python train.py --head_dim=64 --activation="tanh_gelu" --init_std_qkv=0.0166 --lr_head=0.00552 --grad_clip=0.5 --schedule="cos" --final_lr_fraction=0.0 --batch_tokens=131072
Each number is 500 + 40 x the weight over its row's rms, rounded and kept within 0 to 999. Layers, rows and columns count from 0. Numbers have three digits each. The size before them is the row's rms in percent of the matrix's.

# up: layer 8 MLP up, 2688x448, rms 0.0397, rows 583-642, columns 336-447
# down: layer 8 MLP down (transposed), 2688x448, rms 0.0388, rows 583-642, columns 336-447
up583 103:501415475548480459568460450461516466494442529471433473483457495504529553467527473502451501494475438485501490508478472529534513484529578587579558390478501419445498480577460489459525498468527505484484489498460424523504526506472455547487456533539516521586547411532577508476535575514549457561489511463477585458495479515508526568517505437536
down583 092:462498488489437576480575531521533534469480489485496511462478479516458526481505558530510545494507494514502517441505471525457475502460500515450477445505531499556479457486459443516552453516530550470502509495536592441558536511494460498459540511517505463510529536500437522522472464472519520456529431520518489536464558485486510495545470480492
up584 113:463448514516516510522454496500495466542450526506494529503465505532531498488530452460489566508461512528425521578460437495505484538509504497467542478510494434547451519544499489468545501490468542425494529528578482501438527523485551517462546442461536480500540533515521537527437409439450533519566527478523520461445463519533510434399395625412
down584 118:543507533569513556590499443517461516457546499482476519507500545492518499440499504466468508408486472483540524445550527475557495557437438450494476499481499520486525455533404467546566487510546477452513503438476563514485531532456453485450402517412540524459458511488520500422500510442468496465538492471469478513489450426487527548541489532518
up585 102:481558532431523533526453502509416508411473517461546434498540525464501595571541517492469430472526480408513498514458505449510473436525513446465442561425463447539444472502533443508466488518474553455500473470481518518505491473509557507502492506539548506539495491503483460491475589491519500548526494518452511514504494473521535533418501475522
down585 101:506534421487554469469519490519551481521490421508513491510545520513361439475437479544496519478497466517535553497541445517508512557450539532522472504521506482485502462488596561505518513559539462516537475541541413487494555578463544478445512451509540461464475414469557510527456499524473491431476509508532477493427531489490512411526435541526
up586 103:463513512489486506424515458450457478516527519534603517584517514532514476506517484485412465562523501482535470506550489503503529511504462507573479503408512450526425488461480429513536594559513588502473484544500514505400478513542562499493585477503475510461461505503498477483561543528513591511454530542527438512503536522478537437513483548444
down586 105:548421495543464411536496415530525579485513474430364507446487575484532440497498524480511518459543513532488437521516487524544511477496527481522498535448502493517460596512465582473536518528509501527472511526476523490522533494517461515559545525590553519571531512594433469406557502496482499536513454497507496504496548438450502538523510455504
up587 088:524413519533526454529481522522453469484493431465493522494533561496514531493518512389507558519469461510483473418519545525525502466444516523505499467525472513470571490485462544541478531445502466435523538506457486494483535517578498566484563510473518550506472505566507528489500524518516476521480561429499551471533525519544511512461512556438
down587 075:484571528454492489543492458522563505441466499549517492543433496500490485538548513530447422554530471526486514509498488527473494484530630491465460510516574560474431437508511517476480486549426544501466493549461553540572454428506538446494505494479512433502534508480511549472477512475479496500476491546493504496402561454489473483499453445503
up588 113:516476539498524485591470421482476471537503478546459545462492531514523470484434487510438484492457513507512497544485465506528533508521442485534510491494446534531494460497489562450500476570515476441576531574502445500482517464523438508447563546453509489412544454452466496494504544437479540486511540474559552553446442505492555443423532571524
down588 117:482447520482499535460483495545533596473461510488478491473541531521513502538491442450541498505454490489494576504512532544476513478499504467472542563455490522510543552552527502513485474537495503525543505524534475525455509528498541467504510584492495388542560487597590513539584523535413534498506542538500475439523488528512606482503558496470
up589 091:471487489502451447466464537486414471568506589507502531495488516505530500523497426589541494497534477543441479460421491494451481420525505522561497531534532484526443449472491508509474460466445556467523523506555538508494516445522530581456492441436528430466521381528499446534540451489512460457484481490481497479472595519460533435528508455497
down589 080:514561530434439389458514521458574535601536510518486482519472491492533555493511496452511483530498523501515500511542495543487509487519462461471543503504495465468429581577520478466524476498507466523473546507511435533542475589487445477513496484511484524556417653489517596549524487504505528483558500593540466477455501532489564510520507509561
up590 107:464536460463508505544501462446486529485470497609512529460432489536509475505514423496499522460465499460567546526465465550413456451535462528512570432531503577443451489468496478488509467528463515516526467507461544529477495559446490526457576464536465589545458483496537564530489513529519494484472552540528513523512441461493439407447438518539
down590 101:523553540519487528484484480474537462587501483425486487476478576501523551435535586462510531491489490515476553505522527455431489501534521559463484469510528492601485538512512529483552452462513510589499524468556515509516512472567468510455560456425473470481557546514531492473504566510532406530484503472530481522508460430475535535504510505539
up591 112:479498498480495515469490488470478561519567565553443458516484497501581449534524537501491549465555438535431538511577489473500517473551485482508443459483504473485469463538505503509518495402454502450511526453498428491353484557538558576559437549502492482495547481517494532523508449522471464520569454523561582492483492525506546486494497487510
down591 117:479493487462458525499468501500504459514498557485477470524491588455572550475542512513540531445433513482584562508482459446449474477431521523461496516518536496500522543499530525426486467513451430501463548500529518566514522571547453454495504489460500528484468521594444494488482501586462482487520564520546438510458579400558527477461443504498
up592 096:506510472592478501513495465518504502495479525460463424567487486528473473536491526515438506477534434603466491505515432564482493493464513478512521508579531432513453510454549445496486505505461594502473459438542432556481491542528522541542503542523511481454521570548566442513476532456424471520454494518457558544580521504489469490521451527487
down592 089:458512530469453475532553488543444442515470513478562599517455494513466549486570546499546463553515502538499521506508526454478525615490462515516511539531514555438509507486475509527498504621542518506472531557487498518473431498428435451511534549500519439448502518476555550569498494438522503454490560452419530449537474528464532442455546447474
up593 112:487422487586588501499479458498435518446500550535487458484598521511517598507467446487480495497504524513527483486497482484474562491514404511469492475539455566523547471592511473471580510477478461541468467542522548587482444499513524545496512499417529557522496499511540503468492504557475582554507501464502556467523494496484538423526532477547
down593 112:499528428503532561436413505522563486552492524440460475542625556498445539534495478492510463492522467534465507535499456491448516501528586499479469521433439472433468479496461498458497452462473568513424475484498561533507407502557453480519512558495553461439483538457560499557505483542550577484403426471473494446545415536538565466527446485524
up594 078:513529451481541557424504523506476436486546490562502464498474511471488487517584504409550468572462461465474524501552515472553570520456485555540510480418510517473498447534505513534551480493523507497503507443446544571448554487500516523436524556512497547532524480470507535538568604503478511528490510428465430497473539522464505507496486497555
down594 068:420476503488470471518523397514474486480510482482481472511526568521445586465528568569463573492481513505551461482418467554454459556517508422449453482642465460475485488499451490468429578606518580513510534600483522434543467512483465456532463544510498528475531553487480475473500453539589519495446465522473548542493479462516537515509519413487
up595 104:496558518495441437500507435496522469504532497446526469414495484507521539465523482540515424496512415572505517547513462449493468478518511562463605513491482544523538454507511501502516484522409528524518477507542515534443503491567520537494499548523552520469517538525449527543524572546552500551512498552468551518527521462471543451489462421458
down595 110:503454418531535552481483486497482495476402535504479509495549503497456517519444517444490482590437505490449504483465528489505496440464484459517477529436498468446533551548468514522482521432501489524516477510519567469478478502487503590516522402436430528503484484448506481484518475490519560501473434444552518507518505495508499468558546519514
up596 098:528479482536492522484478497437454472454464539478507453512531498532479457513506473530404475553461490511517513485478484548471449447507481510511503533469484462527478492540437479502572527468549523503486456453493529549521461573498465502466455458519474540563504443475507510543530459476580589513521562521520519533501580512501514476481447537371
down596 096:463513525476571461489529475440538518511494491494558502482539508498607474549533503443553459533489435477494531451531501464561571468450520521490527477498474500512431474473506519513471524513504492451497461562478589433447495482561492481455452507471571531500501511480479537560523500475481472520536575517514510509541485506421468481540524459510
up597 106:571553524440503546473542468485499543480464518479508466506538500481439526562544444487473449493455486497379482486471484529446451501545495531584481492443408529549461434502418547503529512457518473505488499488487482511487481498421445529519481523474525584552517458498506409468509499550549487533524451561508594523541545498465519459507400575513
down597 113:475428452548519447481447452515488491486584479510437509460509589476497512457407466545465527441538534474517515498520512539511504518564518432435545493545579518483490549455466421462483462533500552527531478539524532524539474514463511445524568509502503451505525513478580510556544510532535495476512528502478543453557413505574523549552434475448
up598 098:532534505534617429548528477496530522484483574414496461471541540494493478464448475493453492446457406545473527501530532496512477421527551547539494526555458550513543478521441521395532510488519486521518503476568487480462563485493487556519402539473483552469542514535466538466474433503495503495574468480551496462455463490458427516460540518509
down598 096:510444539472497537438482531492453416482528456536537518508530491527484449469500508546486530517524481497525490511510474550537553558517469529537464482444530492467530440459508490552577431484559567531431506409428452519569456500447457416484610502535499454495462461509491474494538535498438560487434531533463524436513533473510526554594515475594
up599 102:520583482560522443517516480527428446465547562554480470583466504514482456554485537437466513587497516459530495505534536491438526471543468547496523517527526543558504539515428526537462554497534515503434513508558477469427470444463521483504445467465549530457528515521457481492560519564463466537540469503597497460502483565479480504516501534512
down599 100:447503516521484541484491568509596482584461466488496471458527485500480568440503472514528465491503472483478479512419550425530540522489419475479477534470447489451429494486505480518583432498514477484551474506454493532462488494461537493409452457521465475478534468480464435488529505477560576500520519569538495480506522515441477409592538485517
up600 113:492468500456512433527477471397539543538524416547466500429581551470571496498454452527453487527497442554509461507521470549561512493472480540507529449507495557493469400460573481494593441481507537525550409531547526499498524469443534533568560462540514492452492445442475574526533487473427496479488452485430571565469427525495545517516510502554
down600 121:488549482487472435526524496557544522441473499476501428508457532492461500523479540507540516557463553404527446493394463465540538466523457487565524467513438480446527505439553462482537552520514477423462485500386569532549498468547547413421480563480471492512511575508467483382493498485420543500518520449515497476551585535449555551484499525479
up601 107:477514535493491492470471463478389491583458485597532589434513530533470463542519483541464430498505507588424448496513522524532470486496473483462444487488492497486495452501517485475474579490522533486526568516528582496448455433510560555491495410470526574441461554493534559464507498517474458477471522520499506512553481531550472431515445491526
down601 109:480503514519497543541444456542514476512459544514557537436563505535467508556487429527487520516499514473533529528495512459520524521535503561462493549465460479483502495495543509417534461548449434419442563492554537485523482510512499427535531567445522483469493442489488508499596468512556424489529445513506599464524520526551561444547491510505
up602 095:540459446585518523540487447485458459537566533517533519499464540521474535494501498489495520532532519464532533536496448516414494427496488558491518352495523465543466435471515528510507511542484476470445479564554498482447443472559573506484444454442482524502496459467500490531518505516428555452478456525558509505511460448532514486473452532496
down602 102:509491525473429545459467465554532488522411439441514463555546500528524478503550505501454452452545500440548536510529504495546539591522476479415462460470408540517454501505499495525535495492510399497465489467482470468546580519423477518448480452498472483526539430561499510535502477495524520525509507484487565478529489518526466454525504450530
up603 112:495493449386468523541528491491422438486584453546488562511511548488517499534559467507472517441547531461516505530473493464465490517507558482522461494456514544514389561436454567506547476506515534509537483459476542457480514481528509565488605538537473511419479492473533521485461526494477523486513481476451488486444502503465454461514504524543
down603 124:533549474527513424510507500536533508436521439534483478433465497502440509450461435513521566563503470513516479520443461542501519518497533578492495500529426441492525502493479440524493502463561496459449530430447515551549474488507473452513485490504465512568562456574559537494598506461510445498540489519480420513582514514491497518488443521507
up604 121:468465539471540429550454452533512466507517433564492545523567526532607519492524483532422427509522485498473549541525504487515564438508516487457510476467469527502519432491474558488566523520469498500557459484519508458507548494496478533488530525461480494537504475522508501514480490519465520483552540505512621463505407455543547423478557495547
down604 117:547438512463455527436501453537488524463509427541500516544544451474487473485478538517565544534483485499494472463456488496482430520545512518444498528497398496473546489503560539433506447519452490483477555501456446519450541578490521509460426420510504468480400520525485529518513536466516512496468481539442470494470516464501502458508531528632
up605 108:492531503500543554508500460475482497490516504426465519477561482530507542482456384550505478520557469505522549495505481504503464473557517532478497488556439512573374421525431422498477445470463536493480521486546458581419523443530536546521530479408581500469484524498548488480429471527478440464558434491499506555493503532484488482453536455531
down605 113:549425443531508443476486488502495533535535461447491471504491473479447533504549543562495564474474507506547503497492573507500497500513513496481546477491493515500542530501514447500462517490438450549522496533475512462497452524441469475443547487520497532472465502523568441438521586474454523511425478492489491478531439470457426481537475509473
up606 094:523533511486519498496476470523515459511467445502512535641449518490564458539452528418463516443420467531424476527541533517489527492510511462461465462514480506454507463447472519527489477468494487473515497576564510572461477485561441539487437498505478589483551545466537538421550510499504480466546463463526505497522470539550483481446539539503
down606 096:444501479458505423500510523559517579558521431519554435499446583527539504524485445502549513558530564444502484469563480566513414428478587537476528488560549584519516523496562488493467503509532484502478559486449581464542550481497496483528480519495466523542547457460469515566465508504477457559457525499493512517460475483543551487495512553488
up607 099:480455509599500485498480467503594481527519468545551523488523532532489551531534498431501525591529534522473480478460482453555546481501441536485543515453428464480480506512480557521512547481495511479488494572513452502444527489504525504461434446506461565523490501493556477535506511570500481517529427508559485536535459508525571513462489594488
down607 091:473483507505498475497532537523509455496550457439507548537546505484475541502433555487470579520469545496520433505422512476509409474522517495553435458527487509493518483501478391457448474435531551535532429522512551413503462473522513547489412535497448477498521456436494539452492537462481445513609537491552543456455549508499473509502456455534
up608 098:498478476470477489481462501496454456560477589463608497466508495480550430495490535499580499479456541460423503513484476440499517480516405496503560465473490496453454508517515494480504482583561569451460553497528594540432499533570475522504466482489501485465488505472508538464495474519470485423528551505480498462516456475503563561511497491466
down608 108:572551535548539520543500496508571509483478411543457501523518479513430479514512384492499494515494514514535541499557476495576504528512555501516504560535559480538530435472454562458546533408428467551495418466471417465579472497489490533529502469510540466513501440482566458517494473508591448518502419457516514547479518471510475518563441485563
up609 102:508499533502536480533487386444507572469546487497469509518577526545523482501487499446491442553510511463521474467611495475553486461525546524495453498485586457550430519457503533439558521515484528520541426452514456449504516577579511527538494488485512479453506463484495463539470419454455470490528483494471514557490463443525571473534580465442
down609 114:537525468470478452445499508540540470562547445489520494471499476474502522524497570510482559478538535531502511450459509542427446490469423565512541507506413544408512446529536439535432536501554543526396469528449484480508488436484479474452461522517549613446513530520427533484469555518549562494517543493510446466472470461494478527504433518596
up610 102:456432497518513488555496466533449481521501490457392461459555486512491498441478531552521438510468406472472480576519489487512547494520434518566492493496500491517461527520418453450618512431455410494481472473495458489499559480499490526437475468507521494490491433479452541540504543487527544535455565419537518563571573552518498474480484495417
down610 104:542503478497474524481499462486463545418542525523483481506478545473465471493545533439517567459453538455560466485543477507395449479491452513485538451494561462543613488525484403492501510507570545500466509480495469447499420468458496509518520537530531584545514425457477527461530475481490540505467492536518496505533499459461481497452497496484
up611 100:485487453487471499506479518518457412567539512529514500471482476473492561486574484578460498476553519431469541485542500532532560523445503503575482468508475508456504482482516429581539511463486574581468457429602433470487543493533507534426470493507521596532531482484499515564556455530492496436542509528544525403475516481495521484497565556491
down611 094:463499548568505487470473493481484505495488421508486503539522500507528515469499510464528528498489541455453487414480522471445515491477484450455460506591539575531514497475445474481469458445480494498560497426507513560491509541513526495495595472498512424519490503524490527457472476451470545471533488556544519506549537450529427494474481436497
up612 105:410459517502447506477453439488488518590474525529564507452494563444590508479497505531493519479468448526404520482481567492483506439457467488528527506482481496502482504544465502438576530539462550513534510561531541511511499514525485484504468456485561494539487533550517473547497480491484462529477577530533497594491520478533564499417433536520
down612 105:489564521505508539433450562555562463559532484534501477491459483450580539507506454510506443567545518497545522455412512544473485499529528547447467492512556548468488555507522465517473528531482475518504468469506485442479480469465492526445555527516516531479560509410452545440477569500512507517548499505475488517505508470477464484490490440496
up613 099:449515538509519514540455503498501472482509498516575505521521483492510560482528478427457486478464459463513514529464501471462490561492548505435513396453483471524428530496538524517507475483480530494524385472486508524576454443566498512516522472521495540513531485515530481512494432574560528474492488442511566500505489492516496508515498535487
down613 104:519544549469497536527547553461482492469496481500525542462489534487525464502517574462535502572585511444493470433491541506532523471486487406493506484572462484467568513488454527517473532555543419458460528560445441500435511473470480520561434505441496554581474503514562539572510524476504389479515542487540480509470457505517469568545505484432
up614 104:470491509538547482508507446463502491496534497505491479470524521547466491495532428497427425569558493468515480576499471530489457488590403515514464447455468491447515513486590502492594473498548474512508452480502548491545547493514476528479521505510557436459480520531471492522530529462476466439558504539506512494502573485454570503476548493382
down614 108:561558530477425454555452507498497547428434460481505621548520473488517446488500462507493578497544506449532489539564520544524469492479583511532515485493468539491482525532444445489447537509444514433515534573486506463545462494501548543544539519527471592499525477564526518491481594388483506554524488451455480498506522514568424466511501501539
up615 103:495491558446557498507462487505545419470561515457515542545581484521529510534492451558503505467469509524520532521551513476460437414511488541526499472488522463541502553548505508511503423455472486461497538546573494522500490456502500536504458553448497501524524433541555488546540542546500586543520501530400492462441512474471542489551579458540
down615 104:534518495499432551529523485537476494476460549515474466572390486502456468472470450539537500433520535489481479495511455547541481478518562528551510523469428494508496500494514567523497486530529482528534547582490497463517481534447530510558509519482476566503490490543541520453555584400476524514470478484443435523477445468466442582542482424568
up616 094:518597478529510499428471488526490499552529524502523518493528482489475476537554450484510503455523476457500498504531559515531429492479525563535519474532485531489403495481467509492444492546398518438526553515532546535381446435526472522506482430489573501449568426533604487441510486516494462498540465494472474557458450504483491498441496472497
down616 090:474519520449510457476595474536523552486428499536547563472529526483527555515487508496432478479490537468509528506475444433500511471473556359522510480500462479463557562458620547492526490505491564549447505478503497479545555536509528439541536463501503531544526498523487504474467579415481527558482463520481464556536567501505528539471498503498
up617 119:525481442476490448501522498492465490490491459581442579465547559519548507499428468510480517436528491498490466592500477528428541488524514467501523432506489494495424503474489508446549456521518534538529488595428529497463446480511570583394588505469464504469474512393503522467506510459423429530571520421527494492440505515497482490416502517464
down617 129:493558511521442490461561520510507480538523492458488417478475503491474460501485485565516526544534562546521513418564471488440512484472468516538508531563432505483553497464439538464428503511569513514502559513537615525480490575583490415537468499483525513560472457506468512555473498584515498482561558552500561524475451469570455457483494536451
up618 103:470471565488481487543490496494484493488497501487518448487521450493493551490566503469495427527500444489486445622461470534488477500547508508542559474506498501511548480523552480439520424499431502494482460485498564563459508446537497474442488506436564498533506449554523489443562519503507542539498555512479522443580500543476492423497466450432
down618 107:520411484495524553535551523440488550493486521466524558474489448494533517534463467590523589531582493484522517522500609550501425521511483482539469456441529511500455492482478450546494544611480499550485508504485490517539559491477487521479527525515460488505507466538500551443432527490482481488465540503531483416499486459534530543487480477549
up619 087:575487427555572546514536488537453507565487537514448506467491499538553488501535460457478477553479512517469479549518418576503479425496473575462512484483420459511453506489476383446522541495430482543491515465530543510420493496462461532496462483478510466488490437475522450530515518519492550449485514544506445543527503496506528527450518463523
down619 072:468493461438541561507593482480465441450488549461539474534542501482529581479516526513526543524528436521542451445478536429444525522513469487558459528527553597528544494519495530520539502485599453486424546487466439549495485451522542494445502478532506564549518485444519534487460552457504539490517500509568512450540549524493430516541456527451
up620 119:478546521515538494490472487502442459472485550513554455490480490531558513519532508545492512532526504512453520553477493509502575467514479561504537467443605555526492481545552494503514503439432546491454497466468511526498475480480505512489446535540487456562541452510501523398493489528513507542562467541508484467508516551504571504524531529519
down620 124:456487450507502436515488509479472515505576449533444543465467532485469480505526513523511552548531473481547503477459416534539551442470547495488483398524496439466485546395482439539474533580431484559516526514487562521439512472552493457498506572511443495490506483518440541436495578497482504507480501545495485542561532562494491452484432591482
up621 098:488565544510448496533512537490469477503454510522474390494561490512470508505481479469513473576422462485510513486527506462512488504525491571533552518451425428492478482524533555545477525543492499523537556563524552537485477552476553512509532525508537507504487517447518524480481519503485478508562526558452510489505525526488524438456535498496
down621 093:568490510481521523445460520459506547451512448478513438459460466486525516521520491473548450430490538562541513527445504571506550566472498413486462529525449557497545489523518496541471526481472508506530489476500450512541507428520481524474505533535495496530522407506488514543545432440474611504458547470468441500506442465513432477575439472478
up622 088:430465566503451483499492475512571558512453497561545477435483550459533505491506408523478457444501448529499513508518482494520487475520469503502565500521478540445521506493511461460505516485498508446532531457470520484547505483536488523487487460480447520542510491528506534504452455481519500478510627514548449591525491500523504498462495459476
down622 102:559484389541571486477489466508495482510500459484520518543567425511507542556496514499499540445584538479542492484525505491477486499470506485480526467560517528503457463481499492529457548483469518533473437440516520536459477499481509500458481493540539459447453468458419539508519476531536538546549366462507412499559494460517483476478499539547
up623 108:514527485481577547510474472496372524479491516541524515446490572488547488492432558442518491494448533558442514544555557534452594490463473522464462510451411578495452502578428493560570513482534475540449482511435506546505453563441564506533491458465497473502481564483490531406595500513459497514492541486493528523506546573540489504476382522461
down623 108:543452537439559402506483507482498568557509544558466528461552507506461509500526409539448480476442556457462515493538441480602455477485464470476503523549473471528562507486540538523521458488504430581480519513512473488478536483481520469508524472512482567556449473531518535492504482515528534592489480552544441513430540512507490531528493526546
up624 105:500516537493477493527481450465525526483535507480492461511496494492478473514461431456526438535500491523508436575444568483523537418572448520509447478528461472539457540523532539468513478432463488483436431485482459519485478546475545499466505548472535454466512471465499483547551466407415451541517458580519487579505538518459541531497441557467
down624 101:556441552506536493512479429468460438560539478538444548513433470472549483513486450472490472448513493520501513444443469488538460489509461463552557508532548510535474520509425542530507541479542495561459490579490410470548491464469492545539494492464583552488539603530496509472482534503548551468477413440494427541504492455505511496508524469553
up625 120:492513487481518526485492508460417483432482451533493478536535544520502552499496472420447531552469457496555509559601522485521565410501467565504510503485479469504473530473447474497505534618468508507509496455511536452426489494546604558541435536453562454406500496509521520515539499478543412524498475526525435485457512478470508530509553492474
down625 149:445463497434447560435524510551483531498498500464546562562489548496435421489539446487504478563549523410546496546493460540433556573459460506524534439458550552518509446483488551531431495503465589483419489454465542514494488522536566555561427553489525512483496464496516438474556570484519415522463525514523502492554520557519511532518545600451
up626 091:471459513517455529463447480481501482490526522531531456459500545528521509522486517446426538486504520450543528511487501513512566537491496543570537500492495533517502548484500540580557548441497458474533528544454505553466464543609476506492482528431553500530485520474484447438500560484490495506518451483469480541520488470488531525396441492483
down626 075:541531487517523483514497545466511511516533438529467490501518524520504571474472520529507533480559434493472512529500470522554440437494512501534447529531459515442495512523448444434516501513519517489533453524514483425555502457471478520565508434542446552500554470446514472538489533480502450449536544508474432482486544542491513462632476565535
up627 104:512494512500532477558481472536501531472508497462453423482516495509485409514491428416459518566594467517480554489453512518509428511462446519515543501485545509534482404425456463484500547494487487514516455616503525499478543466504486486470512586548457559451493459509488508515492582450467474534446574458544590499546455523517575451499504518461
down627 090:499505444584485506540542521453486450474463473517520515536409501498532533481464517539509461563515452573492436425519428422480571459527481572513507441430453490508539501548603475547472491488474513381500485470563516547503499555555562470520502453484579399458467466525540519452517505513503474533565580502522523508626452476517498503475492479421
up628 111:501480534448506524567489494481487487455436499448500519498504514526462450527506502536536499473514519487459452516551475448408440533517508509573470491504532525485477529528484539496499524449500493460467498497524494514459447486492531518488542519490576496534515502469536472476487559595517505489427505476554543486528517567497473522514496482532
down628 109:531486549563511458536518530536484528567527439513533569456576500498456585565451486586506525461529484502492609495508479474446467425545477516512541413552460489461492526420489449459554496471523504534471466526529562500468516574478499468533482431500579524527574485506544418500447547525484445511487453536541469538540521471551569453501519475514
up629 111:477498472501528415454467513539527550568538483522518494431548494539548483464466482479475549511497405497495511540544451515518547513519487503564498446562562555472495493561480511424569476410560511531505406522525501511503537517450514559527507580511433484444540483463463520524405482570515556510440603521555495599539473469531509471570486538428
down629 113:483503505498452485476512485503493565501456524435494484545469499495521497460637480454472471454436481463464528481524574498453518463507506502503520522501537494527451533486437417546525561531400522495484536503492536492449546513537544495482541562447524474536451480515513503502429596508485538499542510517494511548525496479530499434505529505450
up630 083:453452584531524467503503478433518521480503559537568514432478497495515514507484476486489489502507499563496501481575490518431528419510506458499446473524484542461551455508515511489494564483469428471556485531522510507477467536512557523494522515523466529535453441491529538468554463484479490435477490493472509482480439538492545521425486527448
down630 077:560513427564565536506449489518529524493548481489481453534462507540479527487484456520499459540533464494502527472454466491498546502456490482600520423438510484554480548493473495523488408543594538601481503475498487469529497578474439493515530482435542494488532606513458508490503580556528443528488524500443454569528473427476493449493541490473
up631 091:540498474545514438534514479483464492514516549481426437471530505510425484518544468489490407606520475537465560568580506557513545481509486492595462547478507466485560485467452504469497498514531490586504421546528558564404447448527523505507499461400558588490483461527474446461543482474471485519429487552533490537455379536527548483508499479484
down631 076:444499472508473465441509466493497487518557516503440494549429526512523499517446517585508622485460520448518461535464519514492447486582530413617510527495475456513519559517536537420396461473499550505474502479498506496527458513458485477491515549587510555512546489469517469508473554515518534462435438487491477436473579493452508500492505501483
up632 088:470450495586491418570499516484495525515448496553529488478484510497482506505479413537458529533450480584527454482525434517544450470510472521567476503474494444544484550494531485506459517523542504539530520503505520562485478495517440572502474495519562515472503529538514508535436425563341469517475486467526521491478587550478494527470457529525
down632 077:501487496516478576457471454509517511437507493461496505485419538520491575424478589460449489475548529495469546535514517513466482516444466434447530546538532582507585455523526543465563448505508507535508537459465454438547546529505510448457501502454422467554499510464464504516486640465558475385509425557501523493491478474517473547536491488446
up633 106:512535502498480500473521476529459400445500522477484532511508496501526580518523473467534427480491469532492481548506480481500507495537485541483496501443467535443455511488529567464517491414497475490460427441519467535483582426490465509506500522420553475549554424562525475463519506554548573531500477445510539454507614487427486462512531501468
down633 110:503488516478510500501540502457478539539528475500481546550361478520448473561534510473397573535482486486450576534541536513517495514435478516573471473477531504484483540486519524498504551511495422488478489520452536443499491495532540476505479500506419527486496484487482495518447492476492440541519550494545537445411494540525469498503415540472
up634 120:529462561489504466460479493509402509532444443528499542445492514535504497556442454467541446542500526509453561544498548498525467513457454531487519489493497509513468425492480490442499413409471507525474505561536514566492498452413534534461490534459521555440612524444565529470485508514560465576418570412502472499570498526521509493494494603592
down634 128:532518501473558548481494539568533463467506480494521516514490504497422480583544565551558508569493572501514541431503444404497497502509488540456451483440510504467504473483436525533455515481579514451467467496527468469474475555486409526500459436468596552489458462520519471494447540548489521483515483534478489518522483441548450486527514484463
up635 098:485427458486504528565533489521515518611480488534476503458522495491542486494402498602477459473518463503487420592439506491512462488446443489548544502497489462484473444477503420535549499598428485488550482499563450520385492484514475498487522563486573500524529495483478523535441552454454527478506545509509507522539611509400496489481551524499
down635 101:466508549495506504423487536496497472462523508471491522502519517497459466493525499455463446536541463452539517383527532450454499520439538511461458473562443520492446550522493542492562468458560493525481489482462548496485462516519516582428493452418457511446461437479521526423497475437505526476526470495515487549519564470585572536488445536499
up636 109:491495544559494516505467447444543532490500587506560430457588536471514440548473424491518531507470555460551541510521484496449439490547485496439510481495505502543492511547507457465602575529536549451463473438500501571501517516534480457399444554508436542528539477464517468541511532468454579466531513578551565474537492512526507546515578535445
down636 113:479472497444521480492536516491472531447480520520428522509493546506509447530515497511445517518529503490463524472497438482534424489474500475392456539505478490541512498442457448561441514503437453475514523555456549466473484571504500518564528478471499473519494566585403523494482497474486498495508502483511469480482573456456565555488472512523
up637 100:522512490403503502489493517495413411414448476476432485497588487530440511541446470513483474552539541406509459622492512467443501497542591467503465532482493527522457523524505507492486489433490465452514446507513544532488453497460525522465536587500514546455544505405585566489454480469498398547567454530527485489489526576524519428438470475487
down637 097:529443451570487503493447456435505505529529571494469554489494504494616507500528496510544509440533517517509493453556441533537547533413510499470540470476528495525558473441505471489501476547529525557502526551563522483492529523555470512461451484512569401507441478578538442481577559500511474519499527494457545552498498525482511533490567511485
up638 081:501540516494554446503460520471524405392511489491474503493518548511529444573513526442520512522482494492540476474521493584500478457472596449458491550534466578502461496461479403487588488500513513563540476521457513508503445469554546472480564467499526534523454491522551436508500490392472487450444523445456472475530590455475522483549503519464
down638 071:560489533519481538513528495561496530525478508468491510532504525469474519455463574520508430467449521503488473454551526419554525490552495514552532498456561542511530514466534551481518510486514479584504494544524481442537529484463574483514461640448507467458435495501536532497477494499475475513557509469531536539523443524410465510429469441536
up639 086:507471553512559548523488477502480478507544523457477531507554492465443470555422538537450540559415479481442487450468478512460399510441479476468528521451556500504487522511560457473506538508464534438538467504531490566508555580537481505442504515575547573512529429571526546485441515536557555472401542445515445558557458498476452469487452543436
down639 078:456531459426497475500522508399559515424522410605436518572508535522495497466540468459515513466495476506517561514573516496476531507449526520509534483547560562423486490507549546488488510474496489512507467493423518505491507428473523525563454528457432526511527477477506481496512456450545490538624532487446524454469502538478481500482454517535
up640 105:469555536492540498480462467494515511470436517533487499457486540488484511540573513507435510595525479528476431533437451561495554506491470516477448481430504536475468527482535576487605571527442523442526487505435516543528438448502514475436499493450471514417491485422509473429475502443487580482544545521517530469496462502458469463462443559504
down640 111:539520505521533518564502491455535439526474451473527515481524514480514580497493413477468487535492464482551531504519484523490543408486567551488522466493551415487447499476407518576427508490509456459524472503509456507463549460471504515559512523467548573513456490549477538507490502468521529529482530479477419550467545513502469517527483355528
up641 087:509517473566455500491453469473491513440457408549572520480536488414563513538484542491506462458498440501471481525527474570487519401473459477446515499488432568491479488483478424493527531468447480490535493437542554488514469463484509480508486506461500493451507530418555545502493522479423594485461483509534542530551415515534486422472497483507
down641 080:454503488516467500503532488540540529508544538442516422496450554496448477510491523498462439517446544500587500445443531481471476542553487498526515485507435469435507448510513498588525512506504536532491522515503470495489509450550523440449534490490449405529450440489475548486452485506465466486516518465562520503504540535431446519511503482531
up642 097:522511478469517578587482507527516437507407512498456450576492499521507510531472490475506539503477490542508446413489455503435606561474525525441516500567525537513488388570413484604568515454428476569546549571568511513463441428473448524396527506453469535513573442523533506503457572488469513444546507345509490467490559515461451527534509467542
down642 085:530488502559472547465486453558427544561484534529448541530470535520491508519453486505521486452521503486435526497530456436503544486458499558520557520580509471497517483540547561480449462512441530501499495490552511509511535495552505477493483540482515572514535486507438501447486376518411543531498484512500565521468504472464472479396437451413